config.toml
num_hidden_layers = 22
hidden_size = 448
num_attention_heads = 5
num_key_value_heads = 1
head_dim = 64
intermediate_size = 896
vocab_size = 20412
hidden_act = "swiglu"
norm = "rmsnorm"
norm_place = "pre"
norm_eps = 1e-06
positions = "rope"
rope_theta = 79900.0
rope_fraction = 0.75
qk_norm = true
attn_scale = 0.125
bias = "none"
tie_word_embeddings = false
parallel_block = false
init = "normal"
init_std_qkv = 0.0179
init_std_o = 0.0027
init_std_up = 0.0179
init_std_down = 0.0027
init_out_by_depth = true
init_mimetic = 0.7
optimizer = "soap_variant"
learning_rate = 0.00326
beta1 = 0.95
beta2 = 0.95
weight_decay = 0.089
lr_head = 0.0045
max_grad_norm = 0.5
warmup_steps = 102
schedule = "wsd"
decay_fraction = 0.786
decay_shape = "sqrt"
final_lr_fraction = 0.0
batch_tokens = 65536
max_seq_len = 2048
doc_mask = true
train_tokens = 437600000
max_steps = 6678
dataset = "wikipedia_en"
Each number is 500 + 40 x the weight over its row's rms, rounded and kept within 0 to 999. Layers, rows and columns count from 0. Numbers have three digits each. The size before them is the row's rms in percent of the matrix's.

# layer 9 MLP down (transposed), 896x448, rms 0.121, rows 156-197, columns 0-111
100:507514487476468483477480469516521556465473535512563508491423536515511497512433496494494502446554525534516484565452477489485481502448522481424615469453542482492506481478469446487452546541575478468468505541539506505496502536542521524457541485432499484524529497493438516568446528481523457562485577496526461507435420489482475484478464531465
099:533517519468472496539505462569500523494516455508509436500504524612426444500435472456507468512493432536508471461544488509502436451471569489509492456515495559519465452515509474522502481501437492566499446460479431539516445457495493533424545425455501531497543477490500486467552541418456497500482501487431538505529476483442510498525513478450
097:478522470424478439469511527525475540429450535497545485487483516452515481522564471520528521530485508447522498432487508442538474571522503504475543508475466469495500553590446536488517482508497467487486448528476498504504448487489554496537514549538479570488565469536525470468499583467443515557487490589516434527559522481478499473460497492606
100:514457469534494490502445473503489489496537505531526546575457510453470472494497545532507451476540485488499511515485494464514463456577474484565416490506560519468489483516423486469463482469495550468439514505468470411547447506494451530507522515545485525509506433590488500515553502479525575502467595558462510479485450537527522553460452491487
103:483509468604519543568517533497529507549404487477514472485541470386486459507450508502489489458499457514552441461468507495450508443493393491481508520483482562454482523498461551514528488514470475471516469563495542478529487506528461541504506546521464519518553562546472443567543469484513475569532523627563462512513493451517444541535483475429
102:464451511577522530541482505394552548507492498488475516549490503480488538499492491508510496467428534472572552529525479568503490458520465505547532353550507505471528517451512484477504459482525478461457512495467472500543491443503519501469475552523514498568520484540494475497531475464496452463466533429425574488524445535532442548570546562563
102:482516461536459493478527490477522484473548489488553494494494508466485519520503468449573542574444442502511582482539523442528498498494476547512448470588504476513442470503522499555507432494488425497456466532541522487563459361466544429529496518549430508479472485485547489434539502453496502547449445471555583491565512428501482488496477506516
099:534532512562527588523502416570412486504576478486504443537476541540551480503513498498478480547533539467455478444526453510480457525521473482519484510503549489478464512540467473479503467514523535519508466498522503492525525524502486526537413583513417457522483524433511514479516457452597498485544517477490503521426479506477489466401504484506
101:475553462493598575470521511458436491554571507475453479497539454584415417558517504415518490546500493493468464457544475520480492482492499436500515536476514416554481536504511514497479495497499512496473503452546520467437474529564426508511427453531535514550580491522542562489548479501465565517498485405528506407557543462519456498481567498405
100:586517449533491492548481471489464452455491548468471501527470478534467522512512507529489567523546460516496515509424540457443506533496489507530544521558503470523476535506557466548497428529529495492473472515451528539481525419479485464510484510511536491528477546403434505460480545566539537515561478551509502562488495455426466450467546523566
102:447501538443497468490473517435461507568523493520531480541525511504467564477505532494512522508481440454586492507460420439503437469523540509474526472488495573501510455416485483565494514489509548506428511507455511402568501433455523507480472481531534422468562444545541428506490521516533490389526475606486570476482499483532566559547511544459
097:489454478507507406541528565550480506514447496484545442511530567502566494481539487485500492528446491544441417501551522498442505446575563565480469504463499552538524510533477499461377576569506516488506554484493465504498548510553513521519491492498529479502436513567599524549513564448479484571544456505476428560576513524521457576514554405505
095:534505419533495517474442490506478516504488590523480519489514440534495511488583467514425477505557532510529465506408492558468545541521439449547501587471461509594479573523520480488478439499501515510494523536526480490499491566485477505487532440580503474537469560504436505361428529526501488444499494494453468512514467586508552494479459553498
095:547548490496495587448492479553479524485548525467522535440492479542531537514518507486602564555431517483481450455520455545490518497466432534488453490512445535462525499494512481506523458531472483548463515445462562447479509487520541463469479507476503533460507533520487525464499468552476606478492439525561532475566557535446564487485516439469
101:465442475497468525568498572476556538547453466517515507475521547462520439532556575527494487490512406506525469452454530527512527472482572501545509463586513420464524478498497453482558440588524525451565489564520437520470503512516542443508535513476426520524448513434525501544501509575531470522512492494467496474474531501525595486515480472494
101:494527499526465444525528468479481496465514469532530535520450549460531500511510490528469474461560424554536488455475461511464552482506471504555442464482524512470460522465501506563502527507470545509557475447458483496547512517530496410490549457506459520534486480470554497470461520520500498516620559534513519608527490462489479548515442512465
099:451475534480479537490508528482508487446489572503562586528478484437494501516487540572465505482527464497497512485501517522506452490476492471519543483572494492556491533521486509510516542510483538538505545547605467470503517460474502498482508493518581523495523458548570467481523558511517478517465460492542547455458525531565552503525473553447
097:529433492486468554562475474530499550461528507532481509482521517528538489585510511500481514516463530564479503544479487514485444485502491503495488455560504476460534485518487448455450525516524456548539488464486547482500526406508523498521572474526505487538522512479541583510501498505531541521545572456494485557524464520498463509445488606541
099:551524469470526473543505435464532538566435496511450542515530486515498491456498516477439524531564487423522543472486485515492439527504416515522469538513481561461509480456490541477491501531546556495524517521490537515520525549491470500551483541467529565563558493455413527484523456458491491435491478546527482497570613581538535545487523488474
093:540480521496478535529512516478521421444503544518456481457562497450482505463544407499512529507420501464464490493527506525568563525570471493588509448466535547559439475417581490528519428407537433431548445440466522518503467465512513416435489503462513485492493509528464485506482543473450545569524561505463507461509516451548490491503529512494
095:487469566518507481448488533493516423507472542500506489461543444521418533527529502573511503464510525505569539476526549513525495492541520460552504471525504566509504495441542505561508481529464428461471518513530480565491559503544450441511528560496481535444507525527523477488513472448590515574470476519512538514514489482478531563551497502433
103:540479503462566551513509516477569576498449475497440484518534509399516489516511366423520503447480492502444501512533528431497471494535526494507516487564509458527472502495517493493444508479564511489459495426526522521513464521540492497516462457509511489477515479497488512552430499482477561499449545450504547442479540514509427452455491573511
106:499475419450532420538468548566517443485483460419522583497461547482506479383472543489513467481544456565486477514494474530485517444425462504458559514499527502548493506503452503464482446474451460541476477531434518578447561437577501531493472519557461497517474477555450481558500531421424559448482417547477498560489481457505552473537476509467
101:490545483491462533546455505525516472462481513430441528495495565468474413430428581636490509577531459466569475482508447440514432463551528479541439540511497476502523579475454498431508512578495520511533506504463504496506585496466502511453428475503573429419536520404509553492488563503509546454504457451457501536570491506461429569489510544471
097:509482479530544539490499461515473496525568489507483497488504541442464510494477481481500575493521488472545544540453524494596448561447527474465497627492500508437500489484451480520547505516525549539556475507509441488503513505478466502455530506517570474478572498475440471475518483559581549482536489465534523518480475534465462595453500458501
104:474564477512481504569465574530492530592461504551583563484458455547475498498441501501469533447450526509477517530464472484468474544495395477472500494521434436488538487501486478434522500383435400483504452496509544508471456374483484544517467561460519563518513493663550590486432506446547475477536509498487434506538436437517479602542501413438
098:429496536501519552435518474526524496531549429516485519440455512598497504490524463522521518487521469484494551541442502479526501455480499557515528464561492384500459489529446448456554533495481523397526560511478463487559537641515534477483546510541530506482493511494505492509530549546485581496478477478573443494461454527491537508473535533466
101:536527543431482505373513513550503476436510534498463446504453486499462508522464535548479508531539481497473511479621446470530533528500424562467490546524498555552565518486517448541524552561515547512473479471534481518486519523460523490559487460498500579451496483376492474407497499446469554505502482525470467518536463426515490515480514555519
095:522530501549489524475511449446455517455493445428405428516518461503457470394487429476522505489532447441519547493488441507429529490435509448504452447523559445485493495497511450641530486536491482473493467449495572489498421531447498435523472414417552486443485468572519534485484499517512516541549468522498463517466535504460475493486478473513
093:593522501518520556475409552525481536485557448518489455491518488527488534488491523464541510413450574461510468576500497499503465419535548432519564521465445470567474566468553488560525461560525473542568572422440527503469482535492482455438432509541533470500535451455500496460520517497526479568472487408448473529369555463534553515462530477489
099:499473516523476489456480490515450542512479472504450491537535482498448489441427541490504485502473430485505508495478462520540461504580595461510542551522535511503511546527426525475458468524541531496504474521468450542542473531520460483552518495500468431487505531453441518468524511503549527572521471460456522516470493560469466485490524490456
106:476493461477519534542460508571480454479468545579502467505507465511463472449496473516521527535529499469476553564436556498494540531514461474471531519566513406477513515480508518536507487429484519540504498439441494524465489412431495451585559475565489492500474494584556484473492455552528463507554532454474500485482478445488512497517487569601
097:553494500454492447480514523460496418566495624419520513493511504437493516526570473513498508477432484526506475498493528498516443475529516532461534463520455547526546488497498472500429497501514484537510489519527493460441523438532495440556510550559547508542440461538508502508498538478525436563429496542546512432574518460469551515488546516499
096:510464427455442491547514516532530551465485467543478554461570457487481498403468503512519489493432523569526475472567550555481531518531434489496483489452535543536449515503451549470528517596539536534535493552546536538451539506488454450505434498527517505439522521488539601470516493491493564486514488478468543461555494490458547427523498488553
094:574516603489491548506509472459456531551485461463447447501459569577529446553535427467524441560508592456467492558542478460506470520447521482411520482422471516479503532537505452566550474487511543486523508454476495449510495526454517557477462539491471549538542553474458526480468463500556520523511559487483444474513495535537504455489559478561
103:553564509544518506512471528538549499546491489450507507457496543531505468482558592489480547508438494484491476499538510459463539503475534580495461491514487450453523543502513538412507470514525471545559490489426488484501491462562493581547506546496497487563553482497421515498450472550473488487483538545563439497454549496531506580601517555537
104:439430519434480444514512523531424420583544437476533477526490494485520476491502488529521463528452534525498587496486450495512440573531501509509433470494479541442518472402469497439472483528521466526492492558423504494468525465423511521454478515500488517508552406549498449473443518522499543440536433504507485506502504530498430492514488524528
096:505478470502545467485486443539512522418515499496501490450505541563545479447457566474382527481413443532536585459465445430537522463468503560478480470498566504506524531498578511448485451538467487518506484479449498513509508639461524528545481505501462490488514452510452484538516464528527534551482508465478439464514499498477501570516538426446
102:456462504418437535457515550421468500497430495484513523489491468440474485536493595512514482535497509562495495442504546433498487546523489532537489540428502536521508540490433473467502474515475475482528498505519487523549490530490486482491512512468446497460501459563554491359590514585512455578544570507559524567509442509484469553447484478506
097:502455530553494426471537503517528502422526482467453492520429512599589525485496499551564494596543490500604528497527538497500515507524484548475452528526513487556444473474561474534472571522519502442506483535523504498516472549557401626530533496530471475498504542456463511444454479541590555495459493545552488417480454467518529424494511469498
102:609488533491490469518445508477477482459483615462532517479468519463576460525483516568559447541451575540481451535535542516408471584512482527523487465533420556535481467501545542463466470467402519442450489524529500485515465427467479505540474509508613557493494512538469456518458523510529469514492491514571502478524501490500470451537544507529
099:498500548457574494545407502491513510519497527520488505506543525498502482447480531489525512462446585518514465565500512454505537544552482559541472528492481458520456483487508500461534447556483493488528477451507536489559531439481519572554479491450569505491501478511418485516473433464528478522487477517463524485460481532475513550527469477514
# layer 9 MLP gate, 896x448, rms 0.124, rows 157-198, columns 0-111
102:491484528482537478468504509571570469492546481515481453456445596534431465486541557537521504493466485504531490532491548505433479515472484495467492531473508499557487520540462507518460539452498505566511520482510504537535483522468510610387442430469493520474566501504469479572485517421472434506521435490484524476520579516478495494537514456547
094:500469501561505516487473510501508548552459505527560519565515470515458475484510558468514523486461519559475483490529535481434449517471543572468487524518455554499500480479521502521475505513466497497475533542478480539509439625382557512476411532447501577472446545510461481546501519403524541487493515502494531507480463462551425515565522536444
096:501484519491470549514587500508481470527391508533535458496506476504616526542511520487503536445519516479504486520450526574560493476526481469499546514534434506523475471551496471452474481442544472564489518498496493510436502527504464495541572580533471447517519486466492500535453513491390526522479492479516543496497528583448436507459471400489
103:534439579476499504494479443565514461522504557397485566510495543523591550536501519518559475447541490502501497558538499507560477477563448547477553509551534487452509501513508510501533387514508526469487473480511498478502480478494506526509490430480449555434522534580636442476457535482482524555537496503480536505480483558567502465488583422487
111:433478507588492449543513495475518370472516426500512558525493500477441496447543499432437479526487420497455527512505417482476509440435495538453527526482490456456571527502499504558485504497564533471493504512576502520484438430524536543528592567501510495524534492487497466560520478524498465509536500539516420545460507500445508533467486568506
095:548540511411503474590494522442483483413471508456577466465505435459502499497524512490586516541456432474500508496443543531505503486539436546559499458544504478558504446554547528454499452518513537516505553473508471553505480481522545535530498546510563510476525529570454502415451495442553512475547482565486600406521456536471512515528426520425
099:458471439493545471517453477490453551506456494560512525570511474493547539477473528589465521455484550553521500494547523515510522500429486520509500425500488522488493568474513549515498398480425440458535495479521556515557480484486464399518481473576442562490519511531472452495539472500519527472454591497507501459542513480484535516594498462482
099:544516531478471545527542494491484462520512410545522509558503496504563476486474418542492554529507570418507540515406541531536548468537465476549470479540545513481505491476508462574522400436529493476517494540503524469517517555476529528473578544492547517522504521480506430468513585462601531485479502544466566597459479475501532565487442504538
100:540482537482514483446591556479483538532533553451449517479438442484482435457454520515535574550572495504494459466506541463481485546502542470526522521473505552554569431452518465500501461489467513451542558487538475494502518471480489477506447407511523428536447506524487502552447506475462458512549494513543534514486501497565458540590493527527
100:475429566433538506435460455430479450435430523569466518432504499499459501506476516553487481501538497526517466472552473469474474507353455518482497502484435495454491541512511535488565482452531495484470545480445478444555438476534534531477507487536544420557498508454557503489458569518490464511493487483511445510544531508462502519522509588505
100:454455548484493476458484492448555546536468462468538425459492529594494484451512528464513515470504441523495538495480500515473533492594492510481469506561524452454533507447537502472487547506507473545596513481559468395494454548530504522499496522547482507532524506550441495542533599497523528533537510550483528508506438472517506533507551499488
090:532514530502505539413493468460532489410539482540492482504510576526493442434478546483483524480474519486424402560420529468508491580506493444512469431442455468504511648455416476520530470481549500473508515484531533481613515489511419532475433448497454525508470488582501527465445525563588504481450442513466418513469340541505479543504516552478
102:437500526489407432515495511514524485512497502533487528585508456478478440440512576583494512501470470548454598512514454493670439488462475430469509479501467438478499531490539498527530502484540501568588493484520499528524482453564546466509513530517435468516488548516534541466501471519479494499521516422495461466539533483462510479473520438477
099:461523512397496507526555510483539473492484598497527438520495488554510508437536464475570458552432519515408533463609486483480472495452491528533457512500513459431504520498544537528548466472446512517506519501462510459482470479521445501531499567480548508540466509467503458456502512486536466447526515542496516570520482542460515475569515545491
105:505510476483460465473557535499595435450553520510479470459493463581470486383492519489520461505518525485557482493409507501499478483529561526485489474523452516417458537451507511521460528509558573488508538492508481538462572446569427542501471485473525458526535428510536485525463471419556527440475518525513523473510524410474527520549570539454
099:514482471511511545499514444532491463438433461523570446500514455529546556473464516501470476516619469545429544431482418543475480493514479498529556481546498552476475479469503567464517562506503535464411504479490492464510456545477474487436433500534487470504506546542507572517471498530417514443568447542559506423476490519477454497510515525555
096:499406523446530492560509550458544523500527491536511503435403490566500512516483559563394544483500484528527532515517482567509574491515472513447487539557455489473452549534497511484518469492512509464462588534512542493469547473488562445523472472451450488440515519545578539426447575469439517500512549471519504510552468453459408535512518508552
099:473500512474516521474483552464470492471542535408488488511464454531510539433551523599503494578527510482509551413508572468595575502537511486490523516481553524489468536436495439532483516535475475526519483484469521518474473480436494477501499538550511555456514551521473518520487410425562545492554543494464437477534503532523485469490574482490
094:397480503475473505524488472439521560531564482388466441501472460466483472478488531490494498557547526518443464507556528527470471409456522505561501512495488475607496568475515548512469461438483478495456491538619466453494554497488479525521537524461548539541574558516508508489551542501509498494570524503506505493566448446560459509485525470469
095:422506518461500506475509473508547449479523508499580549511504568511437420456506439420605514516429543467398462502521542487510507480563495488461492449455508438552470496471456519439478484485584487497515498482585457586450446464475463543518518468548488526504491505492554454504492545527505513497520449429544433494509482503469551478434469377425
102:516478454491388450471503535483490449489524492436563485517520480463529534463595532484527567540470491432557484525489560525471487505474467524516523540425536480522527469421584459506540466497502439417486492512525508528467491496442545449451515519548447516540495478498426513436481474528516464473522497493529508462410473518485513541537468545478
108:500466544476529475420504512444462488512512514503510444491494444511452500571628511505470524493475536463504557443528441477510436512583468487581499411502476504492553500448461502531356522520476530378517447554503495465472489467511526473529491426485516471489493530519562552429487463536500444544525538503435435486539434455518510535514561530483
100:487532531446527505512449517546539494429554509494486462550492498509488534442453433497545415535504599557475481506469532466490423545475470474546473485505588557496482434469497518499536427482502483427521506490442538522508590500500492516450492461503515494490507498469482432486513446479561561500442583466544531518517487549497577514517530504492
097:468506495565454525532487466492511525437473488443532551475554399493482484489518518444538550552520526429485540494453502471519509551544485495463453523609513515410437510524451551452452525558567485481563520531432505473489478471486461476575429547485477554453451554533567453480524565507521500567511528512578498477511497572501512493522588490611
099:472402540432533490534513514483500479463524539467380589465507472534516520466536510480590564519504509546544518468413480583539443519480515476548503564441507421502468534521484549541484500515519465520525531503480469494426517487559549463552490468491564490539514547370485465512536454554490496488515514551573514475468510526532461479459509579518
097:489552470418480482497434524513583485546531435498518414483544456482477456502535418527505513495557455458529504556492417497504503567463481514562556593517489437464560524448473537517496453504487458506505520449569473449445454522547494516500550545513465547479559549472490527496502560472498558490459484514474533445453496500487450482617508523514
091:563502462461541465493513633517447482536507441504478474540457492486459551454469510443528504550491503545452494487445519490546478505500438452503524545515472557549485487494569510424527539436475510510509482554507522526542533551495546444574501484506460460503499501456498453478417483541452484492530512511499533360514465489458495510548466518439
097:507508416497584479461447528477511448492494461563460463500497463478485522498517456495483564422492479570521481414508488522513474436491485466478492502462498478472514500581443466540545520561521478458552514498521499550535522492518525508461500581518504461488504490476497452525502441527496535480475484455479514497518483515484446497497532564513
094:476567432578537418533546502558590482546502459475454538483488457597445526458518564515548523478633502566534444509502513534447498526442504523560458560395490510501483566503513515515437471471439567515550482539464500475465484495525525498527426494494461598523477494486484532513421512494457522549546546523508437500453500528540571431471557481492
095:471406524518541431472527488541527467549452506519570491510477445425528510538507523526467504488471589518507524463542533473469584474528533570517519450475484548461510496415544541520471526561476489521585491477598522452468493507524513518512409489509498553507463500610573463544500446490500533543442489537496502509482501387509420438442495558486
100:487576507478546487504562482518480486527507507609541473496539468526446467425550541454499594517471450512510543504527527499502515554445476502484527479492482480514455553445493463485502470445470463471452540483407490447499465401507434417531508536585511529519506538522492471489425519556497527420525538473446527564556513452520535518580424477533
093:504535564516501502543486535510515506459506501465484505568488575535525557504510514500533551436518489470415444490496455536536460477524520540498525490471532505491537488487579499442553449431540475540442419569493488538466523478519468478507508519503482456518527453504561488489481468454487422529483431541501462491509556509449487518507530462516
094:524494538549476438450517473558474542485518470473542427484511497540491528473533411458458519491476492532508541425431505489544493526536546496464477504529512439542524499507572518559483509478558429489547402496479425499521480495522539514461497492517463494559606566551514517481495492509454511518463480447539470506487467480480499496548551587481
092:491580476509446492453469422504562468491486500472525485535574495481504439505556556498446455501425458522539456556491479558427481511442493535449489533484504558531525491525565501505457406533547575461495456499547457533476545599473475457495529526586520503457442511482493540585495487498429511554545570561458543503585466480508630517440507540522
100:470496475536478447461533535484552497584519483463475470521487513585473501490515557535476534533391508483563464547559567503458498483516494517539529466437555474501552494481497512484534442512551487485511503488406520437493449489556453550487529539408458412574469511509439476556448511569510493497465495485471538518519474484515492496557516540616
109:519487458562476429475520454540594537520432547427473487464526512447457500480489530453491485447540523467515473491465431453491530498482396413483515503522540500473561481567460537489504554480525489591461489489468481516477476494546499483460489400558480487473466491439508504510529560462546502454431446449526556549528538533514546511448446444503
094:482516476484490600476451511557471467504530518530463544499570496502463492524489495454487524522540495517494498528469514481463492442462506427519521483486424534523517484474540424499453517517538492435515498432482445465479493542534492567492604495535509472512552448565515470516538435505495489529509592459509489588499507448474534582517469484511
103:600514509488499489480548487514565519489517462478533561518444490434463440492507488456465510444491523479566484454517507504525495497524557507454459583512416475510536455520542510525458457477502509445476494507445408507495479509447443596424498460499542509511517483507471472503524533501564521546482534512555464469462466508451542462423474511515
095:493475504454527421499455518526499580432467518434450494594474484542516513503484472489482537561542481454474456472546404509542518512465428574441486460548536423455542458442553614492587560515480501517493585488504506488540508493586495411476579506461490478505564479512472572511522523508520528453520458499488516560516444466533520465455496495468
098:511410465558485410516534455510532505453484477554502450486475494561511444472486512424571464504445461512468529473533478488536434511560444535513581438495497497515471587510528456504502519519496498494496463427458542498470544533501476589479481426474480485512434486505384521587563439531484488473467484492485559470514464530577518444474500538482
099:481453566431459493506431443568501460483505503498557431462572524502491511470435511506484593490487554500558468536548492455483607492535460523437469517473501483536508537485583554501474465518531510452436558524491458491462424507500440436422544488455509516488504442533491437430522478444499567465481535498418439554491495501466465481426467535533
101:492526546541505491451483568480458522470575488526534535533554503550521485515471529586550489496534538537510555537544531497535513494536405529465577496491533464522493548524534555486507494420499522468505446542474580496501513562510476532473454497484514518554560496451558563492527458547497472494517504573453463522511470537401467497517528514439
# layer 9 MLP up, 896x448, rms 0.126, rows 157-197, columns 0-111
099:448476446441567478574524485511529434513514432520526412420534454499469486531493501485512502467516492456506468486470512555442608467504503521466530524509534438435501527446481485457479489444475537583567526520548548523540490528500526471466480507437525550511530509496393527505463513483493533505495464537501473499535585540558425632503492495553
091:445472528449470555510488449523463470522540466419439489432510515504468528524496431534529471482437497486514528559408589501465430478505527483516547537462511507492520469551467526579517483520545512484450514437474533480487485434547474521518521476489499461538548377527521518491502539425517619505426516512486505511509499524495515516504464479466
099:451468538487501475527461510513524489447498464479518505468510496533441462416508538505469479541466494523466530474606432448437508492498524502540475490519537463505509516427495527489502513526527513499533468516542460451554526501467525503487464451479511575536480453559531508531516477447517512525513534488490491495543498481512566468559521544459
101:523489462517463537529522578479416485550530529551445431463565470443434443523455488513478505505536544529526496470451465570513493510487482530476489498471491538502473492494482528456514539483470461541541477618506511540526468455496478459510501471612481424517524522501474482526480526407559542535462525515564537431512439453568457490561420517543
107:511501480564484472479490532573494399507508582541502497441561534508524508562467530468490526541549499523467481469476507497587547505463551481508471493563470462532515489468459535497488499463536443537533362514472531441492503436604502482476437486467483485492508513515472555468464539502413486488509471569519565414524501564508424488502487396446
101:525421485484509549513472475462550463518440462552497547490448474478433486488489465538441468475472489487563506478442443517431489451510473483518435480514535495521500524505393506483511475516455520445518545537549527465481539449475490504470508524529551476512588512586474529450464534485452472518484472505492468524527497523506529476511451496431
098:581508553495412442449502512439502515427606558427436460459437530532538448555497520442495475542521510496537523461450507524472503512477489416477477560446526454478442478523487446525494487495579519536487507549530480567443526555466479605456454526459557519498504465497541501433478494488516529465506506526451422514426539489527446562478511508448
102:489469590538453486440581469531441446533477531501476479474505550482497543478505541437466502515518467394555451496523473458459469452477515462483461506533535519541511457461544455465514470514507493556514567518492504479600479451550485446564523531544451478526457500461458461463505479505507471496494443485448543567460442534546501429513465493470
098:452473508536529490497485607543503504471531569484499500487519520474530507544523534501459481506425527480458578447475532566562423478518534444497453497520471445496481550553538497484420488538481512572457521480547487570556472504528449460526502512533495525542421525563413516548519527474482529504539405531493534581581569502477566517450527518431
101:514460565508524500540565436491555475502526463490564466511433446609427497428552452423503407542521462543529489544507477472431481484483474519445499493563507385491463502489491467518503434457507421458475426433507522461537543554470582498530540544524470479487536463530480462527439504500482486454487523526496528460508470500496477471459546490543
100:514411533526491492443530528544491455533536458535473463526481525519485500446461502454500554508504521517519476471474479524442484509544567453501421508516452527526534510519501490527513546462580554499597539543501440528475497503453565515591439541470464461473447583508497558605519545586515450613498474506525470494554464490509504559518501451491
091:459508550513576493420505524535485473463555491506536487548549495454401501476450562517547549431483547530476476551417518538533521519523531532461480464504475566437551580526470523509524470491521510496462484458495504448560461450450458500489471522433489520565428513523517462439517516530555478502455557486513517498527358468503536566476540590525
101:498587442535605517537476471544411501478489450531494465498478474511520561489488529543535594466518480476570495467519519530479541478465471555532495469594494480565533501463486503447502488535495491524549509504553548526552500474499436424505529480530517477410485510489518414513531466454554499464516434462493519547485472511500505560482493422494
104:452459486505533508517479537489468533440513479555531505565517467469470433552546464565538408525456464493535506489499470510506537477493525522460513535508494475482465442515481550508440485531432455540455454560494514496526474470434484499448466487561520548493501468539475499464464523506502475531558463474507410500493560464539495489599564483580
102:589471431506505481515606467495552482480573442438451490450490520518535470463502550474539633515553531522502492510541455540499537503501561453431527389464453465523526457504455456448480535420498477513463465527429493517506519488516472507460461501381476515498509473455529480501512501539526517482530489507604522371499490459428495433589503489431
108:524505536505490481512466482460478451466575450472524516486474483466513412482534516453554431510486508548487462552445526420474483508497465560536470508490507443554485482543494422514574505444542556489590509524536466528506499498523449520464464485471489471488456486507542517562522498469464570532556478523511520516549518493536529491543501451597
098:542435482452462491559504542530481517457524513482508519597532465481491491438401491534397490532473495546506551457474459572461480458457523499465509440553457504481536469530500530509443482607413393513484488403549453543452497455531495564513555458504429532534440522531546509541512470443473531520466433461450477529535492501480458552490553547513
100:485526567471499527498595471481492512485450551527459507469519425484478490469443518476484576565563481468456506506527536514496511551504524509495506569409512532518484484454546467489537478469531499493449510512504515517522535436503533501550544470485506539542522520528484504527493502477464521495500492518429506435528544500522483501483534488510
097:557530491532502514530457508501432553451454504593536482504518553508579497556521492447437531470447481510514463471467558533516496574501484510475524457500464504431537487573515404550467518498529494474525500457527535525452525479532457452460484468507497510485547493546480442514529504446457521470505551486482508526496560502533409469546456566511
098:525469559509534473530412496483527504574464473489488473490525488428519534538508529538542467623510461461548480473465448483460504552489506499529464490571533572487523509470498457569490461445454498542506558485524577499508447454574475468481488590463492457498476513458460551574505541490549507421454475514441525452563506509494490529526538509537
102:518454501490424470573471536427471476491479490495574519533538546518513491499580533479515560513531439475513487549549556496441495505447516568500532581433481495516544531469531452512580470588523516536505478502504499489470611531468478503467549479484434505483449494396464476448501493522505458522576439506494526491454479531463488594477493497522
101:502487490484471505505451515602486451534495505520550492438471537497519519559512545528471516492522576477543480469513515494447543525494502474470511542479525505487571471500413476530481430509473515480510498466467446456492577429517459531487570481546404505520453534571561365441587568519510571483579381527434530538485521433451447482589491521531
107:479604533556555465534557538511463475458462564557519513497457498502483453451450478532475485513528451540528457495498470479473463448520458541507521512536514472434516523524459462467590518505460506469493536476490501525505583526514517505485555585508454426479476542441520532447469493516470540492493555542484414475490501515545520476453483555465
096:526469473489491535560529542446509535461480498517504446540488578447450481479469504499532384449458527477542433460527417493451511488446538537503479556470437525484511488453501527479486520408522500505502529529541496464508454515413494483559539514499501575468489503476486523527504488571442472503513473505479543508581476517539565536551491510495
096:491511432543555415480525473536532461591469540519585464532437453484495460503450490528491424526478481406533544530424578465461571472553520504478540449534511554499500513471475516489572508454505516502498489547490513567525470513535495538479477494444466453534506511510467518506528575433550500465491413511517448455516513403475524506480441520494
098:449567386503502542538423488500533472492555522506515475467520469514488530527485521563506531559510467482509560534502454452506483437482492481501473478485548523513503477428453503525516458528482504478551494470502494429455528565560501491598537516564642505485478499440452485507497581470495494481453502579492493476489490439479465539539511490536
101:468547579546466541516491391474527493463569532467444564481522517530467494484590466462474457455445463487496562454538571508496446500494485432406453449545519467438539502447448482531471433513512480481524487474478574468453517512465510500441484494430489514560440547535522518479485543520462471538476515447500479551533431508536509562536611522524
094:554487485458517559451479549517541520466554509491507475526493503492514514507498443510541455558520434506572545528522485475527486498506524550516523537503422563438580512459467514546509449385511511489547443606484497473522568504519480543529493446529495484488421460434507533549479479535563446466517506443518518515489466485524468548504445508537
096:526499474509462479439423520490523574410579495532445484562512554431527524569513477466422525470435530441456453550523499500505505463568514519475506508516502464549547491423483541528465496460522483485483457474541449473471596537528470504553605535420545498557440529461501505505550522514489424511472551554480549496562491476499474469577472529495
098:524480484492532505550459484548514462494447485553544420500458480476509517518543517458526511410536484449488495496465530515524420437474483484444570495510468547461476488447509496521495477526478476473556520491471565435470487487500542513528475478506466529456429496490485551524523499493512436519560521525546449523437498486523532464451508558521
098:539496517492561530483584507482539517422485526593534439455524476504510516482444518434503528488448479479485550532511556484537507561531504512527620495506525518508428496439452423510537459502493506567477508450462477523544486483478480514511502497593544414520514505536480460496445592455550477481529531431532603539538480447457489538489488434485
096:531515524509538510539409439513427511501488542530475466533431539519409439539477457456501421558474469471543551419500516431484463512505504468531525508461479582492508518442535591569513541504513515495566415472517595499517490526506491541458477498538514506494440543475460530422553476514482458461514526489500500459488480474521528532598446476542
094:519507486473474471532532560557596513530533490507408478526501526489556429448538530499520439547494416555482480462536450472426549489560430540550481490399466554500434474547451526546453570491542539470484501549512582503517483551517488495470522521539448410436535454473457489533525481484499520462472501496474541619438561545469500557492584520563
090:445521508520480417496502453511505488517518552478504473508547522549397507465527496591507524485505475502520454456501435516550566515490544516467498573397500466583563543535508460525511478465519534538526544517528492547554573603457555542515469505479492484503476512475492495501512473474490523513473614505538472485493457507530482528395508523450
096:571543422570498520500501579528597482573460525501468463522525474498445473503485497565500433503469506443518547514552527453466515474478544501468497481495505502454581473510426469427497471561454455558523496401505484473523456426505448547494521519506423490541466512526506512513410491549505557488493460458455504507541464547511529519528528496509
107:525507570468502540485506523504428481477572450470549512469484505529538559494488513522518498507500519580577503459532507455521505510522578532458451483442505479458423471474508444446481526545462569489478528493521547549497521525539513517461518523482531504469608424512560456379506462536451555482564503484495504533515496484566462523492546495465
096:498512543472476529523442498500517510513431495475478476492516463529532514520452539497482447576466505464511514508470518523489491456491494446552510490455489579542430465549480461526500507552520503446497571451414505520443523435480421598461511454485504450530545497489515554508525415504547504539494512515481520517455480461504576487600493537504
101:543510456588531505423544530528478518555505466526483521479471546468466477509546420439477627457432515516527485545505452437542484534543543427578498563491470576516497475526474613552466537486478473506492538466495510512557452502467449500484507489479457447523545512469476535521502523504516510534543483514507517530526478555494539452459492570517
097:465481533511501501475510517443472582481526443467389541511538454542459473490554502512540552504488537455487484457454461517539513440440491552452462423463515546379432472493462550518537537531439498452487538421510553561522529458509484495468546476479522496474538498555481469507556475515468557476479546486530485550533389485454519492463485503498
095:490509519443571474490451546490476486515495521462464465509533432470491484526525605536474537526522502508479470481468526521482556523450430448474440544541473469526602453456532526499574542446475539405502516528534539455468463497554521495499489505514494463500530554481474455408480482441523466496528472440518505545511560572473518507450467525470
100:489497456519444505492489575483482523526513466473473514551491534488502432461520487484424500531521492517433589516472528504490395481517499491519518461462484484471527505442456510552507487416441521454554443561478515567481549525493630571548471478547514473517498617443476511543471527510495486605559490583505562473509505556540555543554488479450